{
  "init_std_qkv": 0.0419,
  "lr_head": 0.00962,
  "schedule": "wsd",
  "decay_shape": "linear",
  "z_loss": 1e-05
}
Each number is 500 + 50 x the weight over its row's rms, rounded and kept within 0 to 999. Layers, rows and columns count from 0. Numbers have three digits each. The size before them is the row's rms in percent of the matrix's.

# layer 7 attention key, 256x224, rms 0.0421, rows 251-255, columns 112-167
121:491468460579532552550612549446439515446539496517535465480455504469452560466416499543525479567462538514454479586562496482536491538475483482555438423563498473507540463432
117:524589540408472529485485500571572517623464508494515610408504493456469530538427417453527510401520508443465500495456488439547523544352533415524514517592545484531583534451
107:607527441466484496480478511460442479486558455438539506597422523467593457459566494489502516489557415451453550556479543458537445495459453512492451499426527541440482492484
119:468433566457499559583455486477493519502482509563481474449441472499469469492504430564562534501496560550559543349517554535453523585409512427522523515570523491450486490517
115:525478459488503499567451509434494550486543572509503365513492545428550306513446532510495463505472539479526458532481549556498430445482462504458475466527489529520505481460
# layer 7 attention query, 256x224, rms 0.0428, rows 252-255, columns 112-167
127:560546516481552544483583525475590506502454515591545549448472468391479440487390443593461526518457355549572513516567553541570531466514461482544472402553526585490551471462
110:507463596443551505479453512550452548454550450465550514529472462527534420435559522399496517456565492455599474537502635506475482488472634522487542526484631532471482532398
120:517556427495521624459478451466490542450482479558496441551502510468428541431466437553497500508439537458519448462494490617559514492513402517553439427516512560478453393519
116:519567448471671377471467563525537509514555522399582471480566560489520548578499408377552485554559505490511471540537517530451475510435507431484538527432506484592462523472
# layer 7 attention value, 256x224, rms 0.0374, rows 192-244, columns 112-167
108:505370492511573494600579552549418447469600528559428504499470509576493452490573420543552478541447578538501574497544452565530495516516524480444577557564559460603549447489
109:480538610502554590575522609530545537394520550492499427467512538434490575545465532483621447528477465457518422502587465524552485485522467502480587510587532481532554554582
105:579502503487523545478551602464528519525564507470410428477470450526505457553529464477336444516479501550487527505527507508555494491521432461446535601572516504491562535432
112:399491478454641553521523556452496447515465520492480497500532492521552513443522503459487507571451530599579467510561563441556487472504384508529468581566449425571471577577
106:550532557488430628443538450549463493495553411546465464583442491508533567553585511544476499563518472545458437544539497554499515549468468506492548531570498527510423526525
107:578467530479432597535540481596521431546494486517586511408492544456555546487577495536497508518453472485587473502490570386482495438502418500476576474539521508527476428490
112:505456383539489556483521540512440527464497524472509612590502443423473522496505582553586393519555536459453530478420433476437493483501516454479493585479575503637559513487
089:531457450469623619510556668577401482539534571448528492613486443413514449500482453563504429505564477455420486500414497505487529473531536463492521593547500569565475556420
106:617434556495475533487490477585518571532495454563452526523432472457455431439489494532567517502419495553588577519657424502469494549454423496467540506542501482537478542581
100:524503547524538509480439546467489521464643470604569607510502502544505495498512444561483472548459435517489596463485471456439502513440443429410476535426506448520455548504
109:461356458507535479557574500396541451538501413430506430536590458576467463545493434525544490524559453447440343515443421528588513543489527480519574492539403510491523509439
116:506614373483521481503515455565438466542530601501539512501499495461488471538449456524547502511513507439498450379481550451473480533522502513485462515543535570573557567506
104:437536518485420499561556542428549544508552574489499485487550487519495521536488421512517478484566494574517517532460577562568492497492446490458338418438365506457455520429
113:593513487500583491495507443543545508557558475548394389443504532492587496526585543434440513558461510495588534481591549491520499461542578462441541617475514479573553606499
108:556451481530414509513590531546533508402465510518544610477460554587415577491600549518424543534488553480417536500470510426516497526474515516382484383543563468450560377528
101:421573512490550555513586517465540479505451507533526500394400554636453535503525510541506520553484503523538538477501494455501502498481541557488524405580513466386514474491
105:445540420482423518496479541495435504493578581447494536545509546451479501564469492524594485428467538534458487580521490674512492505486498423467496515550550435434546553360
110:485542440499430502608521470511488465478495501507552470449550529567485482547514528493565508469498540441502474495562422544567505561487349464434563441463510468534581526510
100:516451512491551503519574450482458524540533534479467419553539511464555475635522476530523467475578451504462486481478475579561511510510422489423519470487494487564486447512
106:530544556523528524510519537492479496563493548485544485476439475445519532486530523475549454462491530514449526473443566526513510430475454475430554558488467533464493499535
107:486455558505445674523578526471485542524418505449489424486494495488518552424466481512528464442506572448437493548459373569513505506467508489490594551447563484505555512560
096:533443543545531494448510535454474548512500519548527531512384486473458498444512454556480422507468435445560577514513497484392511509474539535579527554558505418499441492525
102:529543513470551513428449460526495550528515452489480519478469510508562502483513478442495533382434550496506550530480473433443504498540680552493588481449540451557453536582
112:561479457475500497496639597547498475572485474492405498560543522514516544505553437526480459586529480531643569562491512475544492525522484512458465540478457484507510567578
105:513559612487492599442603436466575593505524458569416483435551465474503476520484578488520544486450482555530544504539478523543508497461453530461521333537445442432389531530
110:519486515512497540391495499443518482510459460524499509523447416456532496430494468505417491528459431462605493504573528440433482541479589512614499559435386464577496590524
110:558423501509357611434517493469543420494543469461464560536492515463516507479508479524568465496484499521460555521547570580522489534467443499558560454474454460511480548551
102:515466496494465528473556530477481534486516485536486540520461478474446450446532470526539436513533588428445368516460546506443517557482532457567512464569491472602507546471
106:505494575489446530547427460502508522559506474585668504512397498457410408507543541593482468369492462546462457509536458480511507538501388448404474463460497460526525530472
100:481501485473555508551586470486570564658558480489531423545509594538485492513553462479480510516532598558538559502543426546536513563482522528464567426525460528557469525595
108:540594492549474427485537501496453451451578486441529616569511521617456489525460494508495522493545425502463491508451491481514495488473382495468450476558582588477474402511
105:501529543467564535565542539472433591577513474496544380595500491523577412482542487455437497476475513513508474410415498562472526555518457489494578427523435477448467595389
108:497470409525452553522488484574519464487565441542526568543437564607468522458556483497508451581566506593460521460546407531461493498440536469509624531523518430490502533514
108:491452508500392507512540540515534452504443443513424585532485478441507540485517456546550506494489514527420332493526508535558505485446549511514537559493454454483551578543
110:456517513516524494519473487610496498454447525505439455462430475559443396536388516510552501379460512474534543433646498493492475472526517467563444542545509511539590560433
114:492512495505587490471574461519504514430554509493506494565521537467502494461440518501570507485469503472534429564470512555462498509484575473556567457484532455473499479483
107:434510460513561559470399538490562556437515508579552453463418497410509542479625478406503495581454551560429468493478516510382499505464595481471555458527495485390470566492
104:481530504545479485544479500477440606573536546502597494573452535444463490455466446509547456558535541522371472484557456575469493568464476475510522472579460465574487484487
103:612489482490471517549494489598486427508412494517530520466475494542465377492477555523534480488540461461478551470550543428618499440495458444610443505450492587523612460519
101:479481567452513567613520604443479523505440517514535360450532484434550605536519504504535465468431553398550416427526519499506496531496589512452571553522494519400498607542
107:515567440481499476548410441585490398541523571417432496473539515510511472445528431486476501420537491579525547470385548438519490483535582406494431578447518514605542417454
109:497467608466618539528541491494524528583558492577562482541531490456576424481489534484491499463441451478625524517442542456451491520493463506492561523448430524542406536481
116:455508553506451489504578556509565540532363509523447470453444528527507451476463525535503494386505485482453578547450456473523493460525516528491483592516530387420416409559
097:477547408518489472438441477550502530505541531505609566575503531463412502430512477459512446527522553513366553485493511502502500498573527509516436496518516476549496531615
104:507576414503427483509478545482448464445503494460446524559533537561476569510582492519500496524527512534437469460462546484586514553468535540473566413617487432443476459497
109:486393447500549449517473571462432502508550489475500516498568483511504529511602556508509474480524521617505553526455478466569519480566470505422553486499526451561471500669
108:548559552522430559468504417534477405405451462423495531548539460453504514477392523541500512484482559471411493500487509488494497499510456476518553522421499582515520561587
105:512505578469595508422395498458453489500578415495503485550505479510556526497575517453548502509493531614495377588453478531417504532536526522499601513593548547490502487492
097:442500373487587478472537430526503502551334486526599551452496436507470497507440570542432517495456427507594488468468548366506469458544578497567488464446558402420521483534
105:557490446512411524411500436454519542475434478558479501552405524462548450459517459510595448509521528557498610533451394547598526544444415466499443443482402468424579465465
106:480535479521491429413491549473547399524444491554533634467435455538418487560478490478349546559510412586482383465426525469434510478542593594607348507458454435415480504504
111:414576515500517480430484417445557548479451480571585428411485490529530486507515502479465547480411434470555543479592496476516513550491430534540554403448403407459472524514
107:426528480487524378429467512494454531495557514587485576492454531582556517444482450540545434499523498532481503526575587486516496542463487506436519507488480560473472521479
# layer 7 attention output (transposed), 256x224, rms 0.0356, rows 192-243, columns 112-167
114:435564575543556528516462534489407473551474521515477466430554579539469475505423532487521501566512497545518556471447543457488399525509474531514457548544557496441401467500
109:544449519441419521542518523450461539499505447486461616528459474419497486456583462524439487547499558517517554506439458557449506596576473458492500442583495580413392489544
100:538424529447438499568495546499535499566602457455507374493543476574456399466421491505443589518529454541549443527446529475434470519477649557454445559520492570423550489436
104:493470480578370472467542395438490462549496470462492484530429508403513477466461425482570480460508489517488393494432505503444479455497530513419492457508566513492508519495
106:571460482488550558583462433507453505539528511449448494440645581519515441525480542510447550466501413507476467504563537534545520472527524457523493565494463519456555532453
112:574542520455505516527510439462470576482443485521389535506569556473460427471404445474457484483541458521511501452459643543538478457497562489487502558488461580538470544579
137:485615468498525464462468530503502559541511502561548594458488564473475571524530455500618505488392431482442442536400465533467511565558430451550460498417477474481330554392
099:468551491559484489502467362465454577536481506552475473555468468545548525530503427458492499527415384539393542531328492492522483580599402440474541491518527542430464478473
106:557501535435514419519476560498451427556519566437513588451530515446472560543514613528473506453460439458465492455478532488486536586521495516501496535462457395452525484472
095:579440605478456433533406534427393479478459528497410437446515525453548498513499543426546487525510429544473469541438530507593455529507485503471495606569423517476499483446
113:433454532487433528463483463510478526373554452526505488453478439513571484447466450554468535509504509528520553580480437567397529375582471528461491558489503446497528502519
115:452505549472495456530472488414498461589486456406497373551423496487487498612565465455479492501538562458467568510488471448515431458473492503441466512500474469580469486451
106:465440517427503514511564518424488518441477453468539356551470459588609516416478556540539444492492487469562458498499530488454522437484597582532547489566564466577515450534
115:602492545481474443574517473469474458491469366524485491467533479431383439516292457535452479534608451509529492534497493502486489443439550499461464505512495481477515436497
111:509516525469516521505462480459530533505478464493418503467593580639590468488538529455520511521431457543456518525516516535487528475544505436537459529569497556488413515434
108:505484440570505437501488435484533471552471545504528470472529556530521464516541458509467492510528611520484525493516494505539461560498523469497472530514474520417417523470
100:597581479437509509506550507526520448576482435556420453541502508531526515424572467446566473491511545594481450510487477449636434573486561591483517476477438522505432550488
121:463506441482535624469536602533504489498527399579426518394526543444404517456529541502476470484456647518539461459406461546518564489473554486494518388490489434482480556516
100:531405503530490476542494499490422514496525450484422470532520521575546550480466463526428557407425457517454535484506484498517475424547433455489587469508448551477472435467
114:538584444464535455539440446525474558388469512531443487492469551530494560563522484484550530540486411508527465390472577506482435448486538510494514550482563575513375533463
106:505513437535489489510535585527452557431506571481550513437536572579495453491487488456418473534436452520530482382419501529473524518481495454503478476461489568512361447472
109:507600492521521378448467488512518484543487512503460485441542558566474601592513586430588565548391418597366531407495499415504480569501435424514494586519507527447454477436
102:550569552532544491500491482513494492461431586530498535443505483422453460528509481514468436570564448434510515481557529496501501462553393506465464465501478518603432477511
108:549512509512456425458512486513555577473511446507462415373545495516485419467393471552505502521514491593523480468450468494458540463553522586496553508440470458419571459390
117:552472526506536454522493524448488463476451455531515493565464550476599448427478511436507479423525445459514539474601399585395547545578498506482568531512464495464534535492
125:499441450481481443459538557519510420528495514407540460480504518448431506586504486493558499497515373504456473569471541482400553521498444484473443552435543475490538497492
119:469453515412529490502564589539522495549429525428404440526599581456584542496467592443522499478466407535536524484537348521481598428484476538420510508502482489544464497508
118:438519510554469418526539505563442520497418517407474461500521530472500483541513467441518512547442372487394589465459384473452523479528473506388523518453532510509475450507
104:566525491497529516504498562468474506420542502492476486589523556477520589556423558495500472456422505441461417492434509608506500496392566511424421413487539492552580489488
107:585483496523395463519542521498449481446493432505506502414552562511496468541455500497488522509503464461571513536495402520488534326514451535455416556450583475571474488512
114:584504472488449573446419472561510583479468556555507567516576481535627523429581537516500555473475584481553430507446485484585509469532584504564483512524474528510457562438
105:471485458538454536494483452548507545483588473561482464455407455448524534530450546468474433534495478573430523476539477479567604435476594466471492548518496472423564447572
115:529513507576448411509520455534507497520465518446416479378591544493477423503544466486453524540483437539572505565450472421514451571485442414472429517523472500471413574502
095:569472509474418447471460581457542426456504508491508474478506504516555512521446531398507524517507538561521496494501496465512563526533477558421534454509474578544444488497
103:507535458475421465471534589451435461586519446433522601536483459463470618478519535496583483481562500531526605564461374568590519607484464576477456424501489481479475525467
111:470549502517494574533559474526547445437484434570477468522580565491512605505502501490459488488550466523557489523517530563471527459448450502566481430443564576533416492591
120:406448553537406453525512487441515468540501522377469541513498483456589394495537528502471447476503475555399525488601469486480478520466455441455465530581413484485554514597
103:504514555541528453505471461495432431509532436406540523536497544560466651607521628430534490519385465467460557506439396405576499475447512507446446505461481425554583430532
097:578456506513487531514526517492590542447524420472486452504550446466439566409434472464488528531434501512638489474441481489553561569361468579481486347527641564575456515525
108:457465452536498489488537509439461426442591459580460581432494472517541382503518486487417506440556540555475488549434555481432414601543489548540520453528500510519455510515
107:461505501479439549524524534522496540553506466519566428494440495517397460520398417559507486505593498482544539493466559491522470435482508560499533585486532497557487514478
115:446500454502552516464500477465471514511434586585508396469527516483448476544425490438443514508541483536447462435466511513461449519493539550485464482450529493434563460592
117:567584450551491423442511487457530533415485525482584601525547603558517553445490525480517436494487574540533549433469481559479528630511424471510506504482470514540493447448
104:399527588584471605558530406443514579438458525446473508435485513584519555435577462552453497555509519506501526536445490496523527534487487410521442460541518439570483451446
108:493533561558453596452497496480555455478528438458526472521528568555547474405465506494406543541458535555486507509433422428479523461469510511563554555563470532497483522478
115:474556477517507557493473490412527517483521595554516504509508474483489434455437476509478510551415506482530447469394513484422482448594479569515463519490532521462476543477
101:464480533495587596527509583474574553572504577557499489521480509487534458537540582481466519469584530478571498465517467483482533538597495533530452376472449464542498580434
105:504589399505515552518519451540424517456481532613507578539510465481504530451448509543435543523504416529503468424522551477607495434516521466496557468426476477498524464550
116:482441445484517519470444549511583493507546588478546513487434460486433454558515448414499428396554633474435405547492590481520466594399466509550437456452520528491480552484
104:552471495535506429474517449522534572450538515425519500432545553497367558342545500437522527501510458464570497492507518515538483419467564530571506516477525564479457490486
118:486424464585421473510465385510565498482509570399540491497514523602576536438520394514488507424482560455455489620567479449475554513497419472494525430529462561456612482477
133:523452531517554502437505516498478449529535501459465472405474494495399428511574539402454473438535563459409495414562491474458502563450528489463474554492466470429636474521